python train.py --num_hidden_layers=9 --num_attention_heads=5 --num_key_value_heads=5 --hidden_act="gelu" --norm="layernorm" --norm_place="pre" --qk_norm=false --parallel_block=false --init_std_qkv=0.0176 --init_std_o=0.00415 --lr_mult_qkv=0.4 --decay_fraction=1.0 --decay_shape="linear"
Each number is 128 + 24 x the weight over its row's rms, rounded and kept within 0 to 255. Layers, rows and columns count from 0. The size above them is the row's rms in percent of the matrix's.

# layer 6 MLP down (transposed), 896x224, rms 0.035, rows 21-120, columns 96-127
size [125  94  96  91 109 102 100 100 109  94  69 113 115 109 104  75  69  98 110  97  89 120  99 115  94  94  93 141  78  87 108  87 125 106  88  87  96  65  88  48 135 110  99  88 100 105 124  89 121 105  83  72  75 108 109  80  94  98  83  81 113 131  88 102 129 111  84  67  66  68 102  93 115  99  91 101 110  85  71  62  88 107 124  71  72 112  70 101 113  94  99 107 115  88 103  97  97  87  84  92]
[[122 118 136 132 110 105 128  92 162 145 138  88 155 129 128 172 109 128 119 126 112 117 183 134 120 153 174  87 159 147 135 126]
 [120 133 135 147  92 122 136  91  91 131 158 146 165 138 137  83 135 112 146 127 172 138 129 123 115 118 122 142 127 105 141 118]
 [143 136 127 147 119 122  82 124 121 114 113 146 196 102 147 151 143  81 158 153 111 156 112 119 163  85 144  91 107 144 104 154]
 [147 141 134 134 125 113 130 104  93 121 108  92 130 129 145 137 170 151 163 167 154 143 156 108 178  97  97 150 118 132 118 100]
 [132 130 135 138  83 150 125 152 104 133 120 131 134 108 111 118 139 114 157 124 133 101 170 147 202 121 123 113 117 120 136  93]
 [131 128 142 166 119 136  88 115  90 133 156 115 176 146 102 107 117 126 145 106 169 117 111 133 135 129 110 153 127 149 122 111]
 [122 139 134 128 100 177 153  97 105 139 130 124  93  52  87 110 108 116 156 132 109 107 145 154 145 108 120 142  99  92 147 148]
 [150 157 158 162  84  97 129 124  89 135 142 110 141 142 135 127 161 152 139 164 106 153 151  83 160 149 122  88 139 102 107  96]
 [ 91 135 119 138  82 151 162 127  84 159 128 151 120 162 106 105 160 124 118 131 111 124 160 120 118 123 117 138  92 122 137 120]
 [136 141 107 164 137 114 148  92 130 117 117 161 164 128 116 158 118 142 167  91 109 123 105 133 157 194 142 146 116 107 145 131]
 [127 100  99 142 162  86 133 132 120 177 131 139 142 135 167 160 150 119 100 136 101 147 125 113 165 172 139 123 121 163  64 169]
 [ 90 112 152 150  92 122 148 170  83 123 116 175 112 127 105 132 128 164 120  92 121 122  92  89 124 130 136 137 132  98 109 170]
 [108 130 141 128 103 150 136 131 139 148 134 162 127 164 103 151 133 144 140 153 133 138 118 104 136  97 128  92 115 148 126 132]
 [131 160 169 173  96 118 115  89 103 104 151 162  90 171 104 117 115 172  92 158 179 169 125 125 113 111  97 125 124  91  99 158]
 [125 118 127 114 114  90 114  85 153 103 147 144 152 130  83 139 113 116 133 115 120 131 106 146 132 158  97 118 172 125 149 133]
 [132 134 112 113  85 123 153 113 145 123 131 131 182 146 114 149  97 133 158 148 148 139 134  75  72 132 107 123 163 164 116  66]
 [129 148 131 142 125  79 158  88 144 130 137 129 103 126 197  97 120 117 121 117 128 127 121 146 140 122 152 147 156 150 147 129]
 [127 111 141  97 132 112 131 114 108 166 160 124 174 141 147 163 104 117 146 155 111 108 160  93 109 123 132  63 130  82 116 130]
 [111 139  73 158 130 128 128 112 150 150 119 173 118 102  92 152 128 127 149 138  98 104 110 138 114 118 159 139 175 121 110 118]
 [174 125 108 111 141 132 158 126 112 147  92 142 113 168  34 143 145 100 156  81  92 155 120 145 164 119 101 149 136 107 135 129]
 [ 83 144 144 135 128 120  95 128 142 149 101 123 122 182 173 153 128 133 114 159 143 114 142 130 161 170 123 163 100 132 167 118]
 [118 102  96  84  93 152 124 150  83 108 152 124 118 116 133 151 128 106 132 116 152 142 172  96 133 129 134 125 112 112 133 167]
 [129 112 125  77  77 141 113 129 153 150 105 149 134 114 153 153 111 146  83 104 138 180 101 157 150 117 139 116  99 124 100 125]
 [106 133  91 168 141 110 119 113 143 161 142 131 101 124 152 114 129 131 146 138 164  89 169 151 129 172 117 131 148 138 112 122]
 [179 146  98 130 121 189 117 147  95 202 125 152 116 110 149  94 113 123 142  89 128 168 174 132 162 140  99 120  85 111 135 126]
 [121 115 132 156 139 139 100  98 124 124  86  86 114 133 146 157 143 133 132 166 114 136 141  81  82 121 140 179 142  95 136 133]
 [116 120 139 148 141 121 151 143 124 155  71 152 117 109 126  95 146  96 140 102 191 116 166 114 119 171 150 130 146  77 171 149]
 [140 144 138 170 153  86 145 119 146 124 116  83 123 103 113 136 109 171  97 132 150 128 120 116 136  80  97  69 129 129 131  85]
 [116 134 132 120 172 108 124  99  95 120 181 176 103 141 126  89 125 108 135 124 160 116 142 140 111 121 143 134 158 130 140 144]
 [ 99 103 113 168  93 182 119 124  93 151 142 165 117 149 138 108 148 121 149 123 115 133 142 169 135 142  80 137 124 120 105 184]
 [154 150 140  92 180 105 125  82  98  80 178 127 151  86 173 160 140 112 106 171 133 132 147 119 156 147 109 119 119  82 108  67]
 [109 101 117 106 108 103  95 130 116 117 128 100 102  96 149 140 103 157 126 140 126 110 138 151 120  90 133 163 139 124 187 137]
 [100 109 140 148  87 127 136 117 107 164 139 157 159 138 129 139 118 138 109 111 128 128 209  95 136 153 125 133 160 130 145 107]
 [128 126  95 118 131 106 147 115  68 140 137 110  75 121 152 108 123 171 146 106  98 193 139 124 110 165 119 139 139 134 106 128]
 [119 157 131 134 129 135 123 111 100 124 116 118 130 154 148  95 107 137 140 105 141 191 124 103 102 157  99 124  86 113 160 145]
 [107 112 141 104 113 141  93 130 151 134 128  92 155 134 139 137 153 108 142 180 143 102 112 129  98  92 133  96 117  94 148 121]
 [119 129 102 119 149 143 178 147  89 101 126 128 106 145 108 149 116 149 134 136 115 159 125 144 153 115 115 129 110 117 118 132]
 [116 121 109 156 121 143  91  88 153 160 126  99 148 115 140 166 150 120 133 119 104 128 174 130 107 137 138  82 141 117 142 111]
 [114  89 133 152 137 149 143 155 115 116 112 159  86 107  93 206 121 162 134 107 141  97 141 164 130 140 170 176 159 109 127 110]
 [132  95 114 129 170 134 156 122 129 121 142 135 123 192 188 130 122  94 127 130 146 135 131 160 108 123 127 150 128 131 146 106]
 [107 128 112 102 168  98 123 163 126 131 123  94 126 159  88  85  95 137 120 113 168 129 129 140 140 131  94 125 125 153  89 133]
 [100 102  84 144 143 165 144 169 129  87 132 180 154 168 120 159 141 141 109 133 104 110 102 122 153 127 161 113 184  88 120 194]
 [159 137  88 140  90 154 116 127 104 115 129 157 133 167 160  96 155 124 103 135 128 160 134 129  95 137 109 140 145 129 194 131]
 [110 133 142 180 135 141 135 106 141 103 111 153 172 112 133 153 165 132 138 100 123 147 149 118 172 116 124 117 109  90 130 147]
 [129 150 132 130 118  77 143 148 162 155 160 125 141 129 158 151 101 154 110 158 114 145 127 133 152 121 133 119 113 112 109 139]
 [101  90  94 105 124 150 126 110 125 145 120 131 152 135 121 179 192 175  96 185 103  98 124 144 117  91 111 140  74 132 106 128]
 [126 142 125  88 141 106 166  95 131 126 130 145  96 171  95 104  89 122 142 112  95 136 128 146 138 142  85 154 107 102 164 114]
 [ 73 132 158 121 135 144 129 117 112 174  71 144 167 111 146 138 134 123 161 168 161 159 108 107 132 164 163 115  93 137 134 165]
 [122 133 112  97 119 113 128 117 121 123 130 111 130  94 112  60 120 132 108 142 122 134 126 153 115 120  57 116 164 159 150 105]
 [129 147 107 140 126 149 139 117 121 190 153 150 122 124 184  94 130 129 129 150 169 109 151  88  94 165 131 128 137 115 118 124]
 [149  85 131 118 160 104 130 149 126 125 132 128 151 111 100 120 150 115 117 136  83 148 160 145 189 102  87 115 143 117 128 147]
 [114 129 106 158 151 119 134 138  96  89 140 113 111 139 126  97 135 132 112 122 145 115 126  80 135 112 133 128 118 145 129 125]
 [133 117  82 102 128 133 141 133 115 148 158 135 105 140 147  81 145 150 127 134 178 103 130 139 158 131 112 149 151 167 125 134]
 [150 127 127 136 100 111 158 121 145 101 141 133  78 170 144 147 119 126 111  92  92 149 155 151 146 126  93 151 137 150 117 115]
 [167 123 166 131  82 148 103 113  72 126 126 116  87 117 170 114 151  92  82 117 133  89 155 135 130 112 108 156 111 147 170 125]
 [120 146 103 136 136 114 144 130 167  89  94 134 122 107 102  74 142 128 151 135 110 134 101 125 115 133 155 142 107 111 141 133]
 [137 119 111  86 114  73 139 146  99 179 158 106 144 133 142 117 136 156 122  98 125 116  95 141 163 134 143 119 110  81  98 118]
 [122 119 150 150 158 128 115 120 145 159 148 112 136  89 117 111 138 159 131 106 106 101  99 133 135 126 116 128 141 107 102 141]
 [ 95 131  74 121 104 108 161 195 133 115  94 115 119 133  87 140 121 128 103 116 149 114  81 107 179 107 120  96  92 117 107 132]
 [ 99 113 138 106 101 109 132 103  82 150 136 146 137 124 162 100  91  95 114 143 147 107 138 124 164 118 100 140 106 118 138 120]
 [130 127 144 166 111 121 101 118 165 144 122 128 123 111 134  87 120 137 147 121 140 119 132 138 143 113 141 131  90 157  82 134]
 [107 177  66  83  64 128 116 161 178 125  99  89 119  93  86 137 135 140 179 158 119 148 143 119 131 107 126 114 116 156 136 114]
 [111 148 133 131 141 137 104  96 110 120 129 161 134 158  99 145 100  99 113 129  69 119 111 148 105 117 115 120 163  97 111 134]
 [144 136 149 125 166 149 102 147  97  90 135 123 100 136 141 136 131  69 120  89 124 157 141 143 124 111 122  69 131 118 108 135]
 [176 144 110 118 116 122 122 133 155  94 146 161 149 133 147 147 142 183 162 159 119  73 124 133 134 130 138 126 184 118 127  63]
 [100 129 159  94 102 139 143 145  98 122 136 106 131 101 112  89 106 105  64 121 144  89 137 123 155 103 120 136 120  86 136 152]
 [168 121 105 127 114 110  98 101 156 124 113 135 117 140 146 123  99 147  88 156  77 158 128 152  82 174 131 136 116 130  99 144]
 [175 105 164 154 138  97 120 121 113 123 137 119 140  99 128  92 102 124 152 129 145 165 131 130 100 161 111  76 132 131 129 129]
 [134 122 129 136 136 103 114 104 133  93 123 152  86 122 103  85 171 116 134 144 103 123 114 123 180  98 122 127 179 146 110  84]
 [115 141 133 160 145 103 147  97 155  99 157 124 114 126 137  92 104 148  96  99 121 122 116 154 159 102 121 145 144 120 166 138]
 [134 127 158 172 205 162 121 101  93 130 114 139 143 127 130 125 106 135 109 156 158  93 167 142 107 122  87 167 152 149 129 108]
 [104 119 104 151 127 133 140 115  99 165 147 150 138 143 120 168 127 114 149 135 155 160 116 103 150 156 104 145  95 110 128  87]
 [116 164  96 109 157 153 168 130 100 142  99 137 107 167  99  92 125 160 148 140 125 135 137 132 133 106 104 183 120  89 100 138]
 [122 125 116 139 155 127 121 108 133 147 146 155 115 125 156 143 149 148 174 128 137 100 119 110 101 137 153 103 146 114 124  95]
 [128 164 128 136 141 139 123  95 102 131 168 121 170  94 136 128 173 118  96 132 159 139 100 148 126 127 102 168 108 130 106 120]
 [109 156 186 143 144 119 151 170 131 106  94 152 126 116 119  94 142 105 138  95 150 137 146  84 113 117 135  85 138 140 131 131]
 [142 140 112 145 152 125 150  84 166 111 154 154 123 158 107 134  93 107 125 113 125 110 158  74 130 121  98 157 145 134 123 124]
 [106 142 133 167 128 120 101  87 115 160 122 136 143 138 119 151 121  92  54 101 151 151  97 116 107 106 119 183 137 148 116 122]
 [ 91 167 119 156 119 149 125 159  97 149 158 167 125 137 175 131 111 115  86 104 159  99 106 119  98 103  98 140 155 111 149  99]
 [104 127 144 115 132 130 123 129 131 135 133  97 103 120 189 127  87 163 103 150 163 118 144 124 113 152 146 108 102 127 147  93]
 [ 97 110 144 137 102 191 132 111 115 152 148 130 162 107 118  85 128 124 112 155  98 129 126 105 128 122 131 143 121  86  83 166]
 [ 98 128 140 135 113 126 171 111  89 126 129 147 138 138 129 114 117 162 130 154 128  87 118 147 161 112  84 139 104 165 103 117]
 [ 91 117 127 132 132 131 107 114 136 162 134 151 100 156  95 124 129 114 121 107 140 108 120 128 105 142 138 124  93 111 130 124]
 [125 128 135 100 182 125 146 185 102 123 164 151 126 132 134 108 102 110 107 157 141 153 126 129 119 129 122 168 129 136 125 110]
 [145 134 129 128 113 131 125 124 113  92 133 150 179 142  96 149 123 148 102 160 184 123  95 116 140 131  92 149 104 104 126 115]
 [134 129 139 147 183 133 153 106 118  98 129 110 123 126 137 140 105 125 118 135 152 143 134 102 115 163 132  51 150 153 107 166]
 [192 124 113 120 115 106 139 122 127 111 104 102 139 151 103 123 149 181 122  98 130  87  95 113 119 148 120 176 156 117 121 140]
 [127 135 173 110 127 138 108 114 141 184  95  97 119  98 121 147 119 107  67  90 164 140 100 109 135 159 121 134 123  92 155 116]
 [144 102  82 162 130 130 120 121 129  93 136 114 105 120 129 103 123 148 131 155 121 155  91 116 168 129 148 113 176 191 111 148]
 [163 130 137 132 103 111 114  78 136 132 188 113 102 130  95 125 152  69 123 154 109 136 122 149  95 132 114 114 117 145  93 102]
 [115 133 147 136 160 136 150  94  84 125 124 125 165 129 138 162 143 121 131 135 167 146 114 111  71  87 127 137 169 149 119 152]
 [118 120 121 112 132 136 126 122 137 124 103 148 148 150 129 150 107 127 149 124 118 124 112 112  86 127 154 110 127  97 132 130]
 [115 141 155 159 144 159 116 169 139 102 135 108 104 112 105 118 133  94 164 138 139 134 134 140  91 148 157 151  95 117 102 111]
 [106 106 108 103 125 157 135 161 128  60 103 120  95  84 120  72 130 145 127 135 126 135 112  73 114 140 134 118 123 136  86 168]
 [112 127 112 116 115 166  98 101 136 141 133 134 144 120  99 151 129 100 117  71 127 134 144 138 138 137 127  63 151 108 125 160]
 [183 172 149 135 117 113 123  90 129 136 132 112 162 155 106  83 132 152 115 129 141 118  86 155 129 128 111 122 128  81 107 126]
 [ 93 162 119 119 106 131 148  98 174 145 126 131 164 113  95 108 166 155 165  80 117 104 103 125  90 156 113 152  97 142 136 124]
 [136 117 140 112 155 168 121 141 121 124  91 161 115 117 127  91 106  65 123 132 141 138 115 173  47 156 130 131 130 167 104 150]
 [218 115 140 144 162  95 141 117 113 132 131  74 113 160  89 125 100 160 121 145 128 129 117 110  76 137 122  90 170  98 120 124]
 [121 131 141 132  90 161 144 163 136 141 117 140 144 109 125 144 118 104 114 107 114 157  96 123 152 146 127 101 121 136 111  93]]
# layer 6 MLP up, 896x224, rms 0.0383, rows 22-121, columns 96-127
size [ 96  99  95 102  98 104  97 101 100  67 115 106 113 107  75  70  90 109 101  88 107  98 109  97  98  92 123  82  90 111  95 122 104  88  88  99  71  91  51 138 113 105  88 105 109 125  91 117 102  84  76  82 105  98  84 102  96  86  83 122 121  89  97 131 108  87  73  67  76 104  87 114  99  85 101 105  87  75  71  86 110 123  74  79 114  70 112 112  97 102 113 111  87  98  95  96  86  79  94  98]
[[104 134 105  91 147 150 150 117 174 137 128 130 130 161 106 113 157 135  90 119  73 101 178 105 144 104 134 118 119 156 113 118]
 [122 126 132 120 155 159 125 140 115  98 127 130 147 131 106 107 158 158 108 132 121 128 105 109 117  97  90 163 118 109 160 138]
 [137  94 121 125 148 111 161 131 120 158 122 163 128 156 126 106 134 134  82 124 113  98 115 189 103 114 115 178 120 129 154 111]
 [157 129 152 146 148 127 125 187 118 146 112 138 131 158 130 124 161 119 129 130 110  81 161 131 117 161 143  65 107 123 179 170]
 [122 106 138 122  99 110 163 148 113 142 150 163 176 124 125 128 117 131 122 105  63 125 173 125 164 129 135 136 144 162 125 132]
 [148  94 122 120 159 103 109 114 129 123  91 183 142 105 136 138  98 120 147 144 125 130 144  98 120 119 144 115 110 163 142 111]
 [117 131  97 103 113 115 138 163 118 129 150 108 111 141 107  66 150  94 134  83 144 124 152 121 118  72  86 124 157 132 153  87]
 [105 141 123 146 135 135 134 145 140  81 113 162 138 108 134 119 103 152 143 188  99 101 105 132 107  88 145 123 115 152 123 162]
 [152  97 128 129 124  78 129  77 138 142 144 114 147 105 114 141 129 100 178 143 126 127 113 146 127 108 114 137 141 114 123 136]
 [140 171 162 110  74 154 104 123 152  97 163  84 117 132  84 139 126 125 127 103 170 118 115 138 118 132 140 144  93  96 142  82]
 [155 109 133 108 159  70 176 147 143 127 165  95 104 158 146 138 104 118 154 136 152 125 106 116 125 177 148 141 121 119 159  59]
 [137 133 150 109  71 126 126 161 112 114 134 164 125 118 127 125 115 139 144 118 124 132 115 136  92 146 147 133 112 141 130 133]
 [ 71 103  78 134 141 114 134 115 187 111 147 159 188  94 153  71 173 113  98 149 106 129 124 133 120  98 127 134 145 124 121 114]
 [146 110 142  79 116 139  93 146 198 135 136 154 147 108  97 152 128 180  99 112 129  98 137  79 162  73 125 131 136 177 131 129]
 [102 136 160 108 139 139 105 175  87 130 124 139 155 119 119 104 137 116  96 170 151 111 121 135 145 111 119 139 118 105 125 148]
 [ 95  99 151 125 141 129 114 127  99  81 118 165 152 110  87  97 120 106 138 117 117 119 128 108 128 146 118 159  98 127 132 117]
 [142 124 163 145 130 160 142 147  87 123 123 140 140  82 142 165  80 136 119 127  98 135 148  99 157 140 135 136 140 151  80 141]
 [114 121 151 142 143 138 122 156 187 132 147  96 165 119 159 102  95 136 133 106 173 148 108 121 129 165  92 156 153 146 126 117]
 [133 140 160  93 117 144 147 168 120 120 181  88 156 112 135 117 151 120 163 147 152 167 110  91  96 132 133  83 123 143 126 128]
 [122 143 111 151 133  82 140 111 109 146 151 138 138 102  97 100 148 124 140 107  89 103 140 117 148 134 159 109 179 104 155 148]
 [135 115 121 109 152 113 115 154  78 127 127 126 120 126 159 142  96 153 103 144 155 127 129 118 136 120 118 105 141 115 103 157]
 [ 88 121 133 116 130 116 147 108  91 177 111 151 126 133 111 156 143 104 124  89 129 101 119 130  80 136 102 106 145 114 119 113]
 [160 144 134 160 134 112 155 161 154 101 166 138  89  64 117 143 162 152 142 104 132 116 114  96 143 120 168 157 123 142 145 143]
 [ 89 134 145 147 133 120 159 142 169 121 145  91 111 109 133 118 145 161  97 153 125 131 133 166 186 155  87 109 110 129 138 102]
 [ 93 129 123  96 152 157 103 166 100  87 118 106 117 140 112 110 153 102 158 106  89 115 134 142  94 148 169  99 136 149 159 126]
 [105 148 144  98 137 146 115 106 113 127  75 134 128 152 129 129  92 176 172 153  86 135 157 172 140 137 126 125 141 156 104 142]
 [141 126 120 134 137 115 147 143 145 132 128 101 140 115 128 127 120 175 116 172 120 104 155 122  77 116 126 101 122 143 122  95]
 [123 125 136 116 115 115 173 109 183 108 104 112 150 135 146 126 121 124 105 160 121  91 135 184 111 113 104 143 156 121 104 120]
 [105 145  89 129 178 142 154 152 159 103 210 141 150  89  96 117 106 121 133 125 183  99 141 159 132 126 136  90 158 130 125 138]
 [128  89 165  97 129 162 135 116 128 153 115  76 133  85 112 112 159 119 140 143 129 118 101 106  91 122 154 127  76 113 145  91]
 [100 139 149 116 117 150 138 141 140 104  97 124 153 164 120 115 129 118 155 122 116 118 141 118 140 132 107 100 121 137 135 125]
 [168 105 103  92 109 114 153 178 104 102 131 180 151  64 112 122 138 114 193 145 160 123 174 138 135 117 115 128 149 107 143 140]
 [110 173  75 101 158 119 169 157 118 154 118 162 124 117 134 115 157 115 117 112 133 117 113 153 120 119 144 123 103 130 133 143]
 [126 158 112 157 122 103 128 101 147  83 110 139 102 151 128 117 168 128 110 162 158 111 128 128 141 108 150 111 103 136 105 101]
 [138 128 162 129  88 116 131 149 139 140 149 147  92 115 124 128 119 164 157 157 149 161 119 107  94 158  95 162 112 162 135 136]
 [126 124 146 107 120  81 136 119 130 108  74 174 116 137 145 142 136 147 134 114 135 149  88 122  75 150 138 124 130 120 113 149]
 [105 149 172 129  81 144 106 169 131 149 144 127 131 140  93 113 138 131 158 113 153 132  98  97 112 150  88 150 125 146  90 138]
 [144 148 138  84 173 125 152 145 126 184 147 135 138  97 130 117  92 157  68  94 146 131 124 138  88  91 116 163 122 152  99 120]
 [105 121 130 135 122 175 105  73 130 106  98 119  95  92 129 107 114 126 153 104  98 108 127 109 141 132 150 113 123 136 121 138]
 [ 99 137 170 119 149 107 122 148 118 160 136 149 122 122 131  67 107 106 131 129 157 115 115 124 121 136 127  97 157 136 158 138]
 [106 129 126 120 147 117 129 117  82 109 154 125 127 164 121 132 170 103 107 104  78 102 160 170 109 140 120 104  88 129 134 110]
 [161 130 136 128 126 112 134 148 143 147 155 105 113  87 133 110 126 109 117 114 102 126 152  70 122 114 145 145 157 127 200 176]
 [ 83 112 130 136 133 139 125 126 137 170 158 105 124 144 118 113 134 116 110 138 118  77 102 128  84 132 156 131 132 181 106 102]
 [121  95 113 100 128  87 112 119 142 143 117 150 133 137 150 135 111 152 128  93 108 145 144  90 136 105 154 144 123 115 115 159]
 [107 114 168 188 141 121 143 154 123 117 136 113 109 130 152 133 121 111 177 126 111 146 143  86 147 156 163 144 122 125 115  75]
 [159 104 114 150 185 129  96 120 178 124  81 138 178 163 126 154 148 167 105 132 154 111 165 152 173 115 146 130 146 135 129 121]
 [103 126 141 145 159  95 138 130 117 136 128 154  97 156 140 159  98 114 130 125 132 126 157 164 147 148 145 131 130  96 106 120]
 [140 110 134 147 126 180 151 132  88 142 137 171 135 150 131 163 128 132 130  75 102 128  90 143 160 115 167 137 141 114 107 116]
 [164 150 127 145 156 130  86 169  96 123 117 151 148 114 129 109 136 152 139  70 134 159 119 107 159  98 130 125 144 118 151 121]
 [125 135 103 131  98 138  80 156 106 132 119 151 136 150 147 100 138 152 147 143 148 105 158 112 145 148 154 123  81 119 146 140]
 [123 177 134 159 114 145 132 100 149 122 123 118 112 136 107 143 151 151 123 123 164 146 127 172 142 164 114 164 144 126 149 120]
 [119 114 164 121 134 115 107 131 151 120  99 123 139 103 176 161 136 114 148 138 140 114 163 129 134 129 131 141 153 135 142 117]
 [163 115  99  88 169 143 147 137 180 160 132 135 182  85 117 110 121 150 154 108  96  98 143 156 120 145 150  96 147 130 134 140]
 [129 148 143 160 117 110 131 163 113 141 134 109 107 122 108 119 109 113 102 104 108 101 109 131 146 147 123 135 153 127 134 106]
 [126  74 129 129 144 130 152 108 135 138 138 138 166 122 148 127 155 124  96 129 109 109  99 156  87  90 151 140 153 130 112 119]
 [138 132 106 129 144 165 117 111 147 136  90 111 126 117 133 126 160  92 140 131 135 114 136 109  79 105 130 156  89 166 160 139]
 [147  97 106 125 109 168 130 139 145 156 171 137 121 113 173 143  90 129 107 148 164 115 138 137  98 102 111  89 118 123 121 135]
 [155 104 177 132 150 101  90 138 135 145 120 109 135 163 111 137 131 151 150 132 150 140 173 118 135 127 136 160 166 119 127 175]
 [103 116 101 135 153 107 132 123 167 124 143 111 114  95 132 140 171 115 160 119 165 175 116 152 141 115  99 143 160 106 157 143]
 [152 165 121 130 120 141 105 122 125  99 133 119 155 137 125 127  86  74 112 129  90 127 115 184 110 109 156 148 150 110 124 109]
 [140 102 125 164  90 156 116  88 136 166 101  99 151 153 144  90 124  85 122 139 156  79 137 139 112 124 153 131 116 102 142 121]
 [180 109 140 124  98 114 159 148  75 160 128 137  88 109 144 119 136 124 140 140 120 102 117 130 142 133 133 145 171 129 130 204]
 [142 137 112 107 109 135 122 104  82 172 163 142 125 112 158 212  95  95 159  95 130 126 140 150 145 178 133 119 129 143  92 133]
 [128 140 149 138 128  86 151 169 113 147 110 159 139 121 126 145 146 146 101 140 102 110 138 152 117  96 127 205 130 146  87 125]
 [ 79 114 117  79 147 126 103  99  91 128 154 122 145 108 122 152 151  82 117 127 160 115 161  99 138 151 138 131 128 135 114 136]
 [107 132 170  98 119 101 154 136 167 139 123 118 138 120  80 166 135 104 129 148  94 141 135  79 125  64 118 143 105  75 171 189]
 [135 148 115  44 103 125 134 148 157 110 105 100 117 133  89 161 100 121  97 101 127 123 155 170 104 144 161 135 130  89 119 101]
 [142  95 128 121 144  77 158  78  91 121 143  91 124 118 129 133 109 137 143 123 127 131 119 157 121 195 150 132 124 166 157  95]
 [ 72 123 104 130 121 138 132 123 160 102 107 161 139 139 153  91  96 156 164 168 122 116 147  85 132 138 147 157 117 142 136  81]
 [137 181 113 168 153  99 106 137 137 144 148 117 151 101 136 158 133 132 121 128 160  82  98 126  92  95 140 114 107 114 121 118]
 [ 77 105 141  69 125 123 145 131 117 123 113 112 117 129 149 173 141 121 119 132 109 109 124 149 115 177 128 139 158  72  92  73]
 [ 90 117 108 107 151 124 151 163 118 153 145  86  80 130 111 142 155  85 165 150 150 124 115  89 109 107 167 127 110 122 154 192]
 [143  85 169 131 150 108  95 111 153 163  86  94 153 116 148 141 127  89 151 121 133  97 131 115  95  83 137 107  90 136 163 162]
 [133  93 118 116 107 137  90 112 107  68 142  92 166 183 113  96 118 137 135 117 113 141 132 108 130 157 150  86 150 131 133 126]
 [154  90 124 128 112 170 157 130 159 154 127 103 152 131 115 137 118 101  98 138  98 101  84 167 155 125 111 140 106  93 122 155]
 [142 111 115 152 134 101 120 104 135 100 128  97 183 121 149  98 161 148 137 138  83 110 129 113 112 106  83 126 142 132 112 158]
 [121  93 122 106 125 137 165 152  85 126 108 110 124 125 136 106 111 140 173 151 111 139 177 147 150 162 149 115 127 122 113 128]
 [146 134 161 140 136 114 156  65 120 116  75  97 129 107 167 127 144 156 117 149 123 183 118  93 136 137 133 130  98 152 107 118]
 [113 146 116 135  96 143 119 127 130 177 111  89 131 157 141 139 151 107 160  84 149 142 101 115 128 135 119 137 148 143 111 120]
 [132 134 143  92  93 124 110 157 140 106 109  99 131 145 139 155 121 115 112 136 143 120 130 155 100 103 145  99 130 157 199 118]
 [134 129 124 102 125 156 118 170 136 132 118 132  92 111 154  60 143 143 111 141 134 115 104 161 172 158 138 125 165 127 110 116]
 [120 120 126 131 164 112 125  94 100 143 124 161 151 146 111 146 113  92 108 120 125  81 132 135 155 122  98 151 152  95 140 145]
 [123 152 144  92 117 129 139 148 135 143 117 150 128  90 153 185 135 122  96 101 182 123 163 133 149  97 176 139 125 138 158 122]
 [125 117 124 139 103  99 140 145 120 129 130 101  93 141 105 113 134 111 107 101  76 132 124 121 101 143 132 126 121 119 142  88]
 [ 99 128 101 116 117 133 122 167 123 129 109 130 128 164 127 137 132 133 105 151 132 121 115 100 114 127 154 153 149 155 166 103]
 [111 116 144 141 109 102 123 153 163 124 150 166 131 118 147 136 142 138 119 126 125 130 114 145 149 144 130  99  84 104 112 147]
 [ 89 127 107 160 144  95 119 113 154 113  98 114 153 130 165 116  81  89 138 150 113 128 151 103 131 121 177 136 150 163 151  65]
 [113 125 171 107 108 139 141 161 122 142 129 151 120 158 148 148 118 124 123 156 124 134 161 153 157  88 147 144 124 148 167  92]
 [114 140 145 134  93 115 127 121 130 112 107 175 173 125 185  87 150 144 131  89 156  85 148 130 134 120  95 158 139 140  87 133]
 [142 138 125 126  66 140 146  98 146 150 121 115 116  91 127 146 115 103 141 185 102 112 105  78 140 131 117  90 159  89 168 104]
 [187 107 133 121 135 141 117 133 160 127 119 149 142  71 121 133 126 117 161 129 175 143  98 113 155 114 123  77 162 141 133 158]
 [127 169 140 133 122 121 152 130  98 152 114 142 154 182 154 143 103 107 141 112 108  98 125 128 112 130 159 103 119 149 106 132]
 [132 138 134 162 154 157 131  99 114 138 129 119 102 166 111 163 164  87 127 148 135 123 143 111 125 144 125 147 115 139 135 125]
 [113 173 116 125 129 120 139 164 168 134 113 137 121 113  96 117 138 124 123 103 109 136 112 102  85 135 136 125 157 127 121 176]
 [ 96 124  89 157 154 135 149 135 134 150 120 136 112 138 125 115 126  97 146 148  81 161 126 111 132 116 119 146 115 159 105 148]
 [108 141 158 141 132 138 129 157 163 142 116 168 133 110 160 102 169 166 106  63 127  97 118  93 116 131 165 116 112 127  99  81]
 [106 103 110 127 112 153 102  99 125  86 113 112 153 157 135 133  91 107 168 205 117 117 104 107 121 162 161 136 150 153 110 152]
 [ 68 117 122 150 116 155 136 110  94  99 105 128 121 104 122 104 118 116 121 129 129 121 106 144 153  98 116 140 129 137 162 129]
 [119 139 132 121  95 139  90 150  94 143 108 156 105 151 151 131 141 115 138 103 128 108 151 115 142 115  85 142 106  88 170 117]
 [ 92  71  73 139 137 143 167 117 102 133 125 117 118 151 134 106 135  97 127 176 124  97 155 137 140 179 148 166 190 159 111 108]]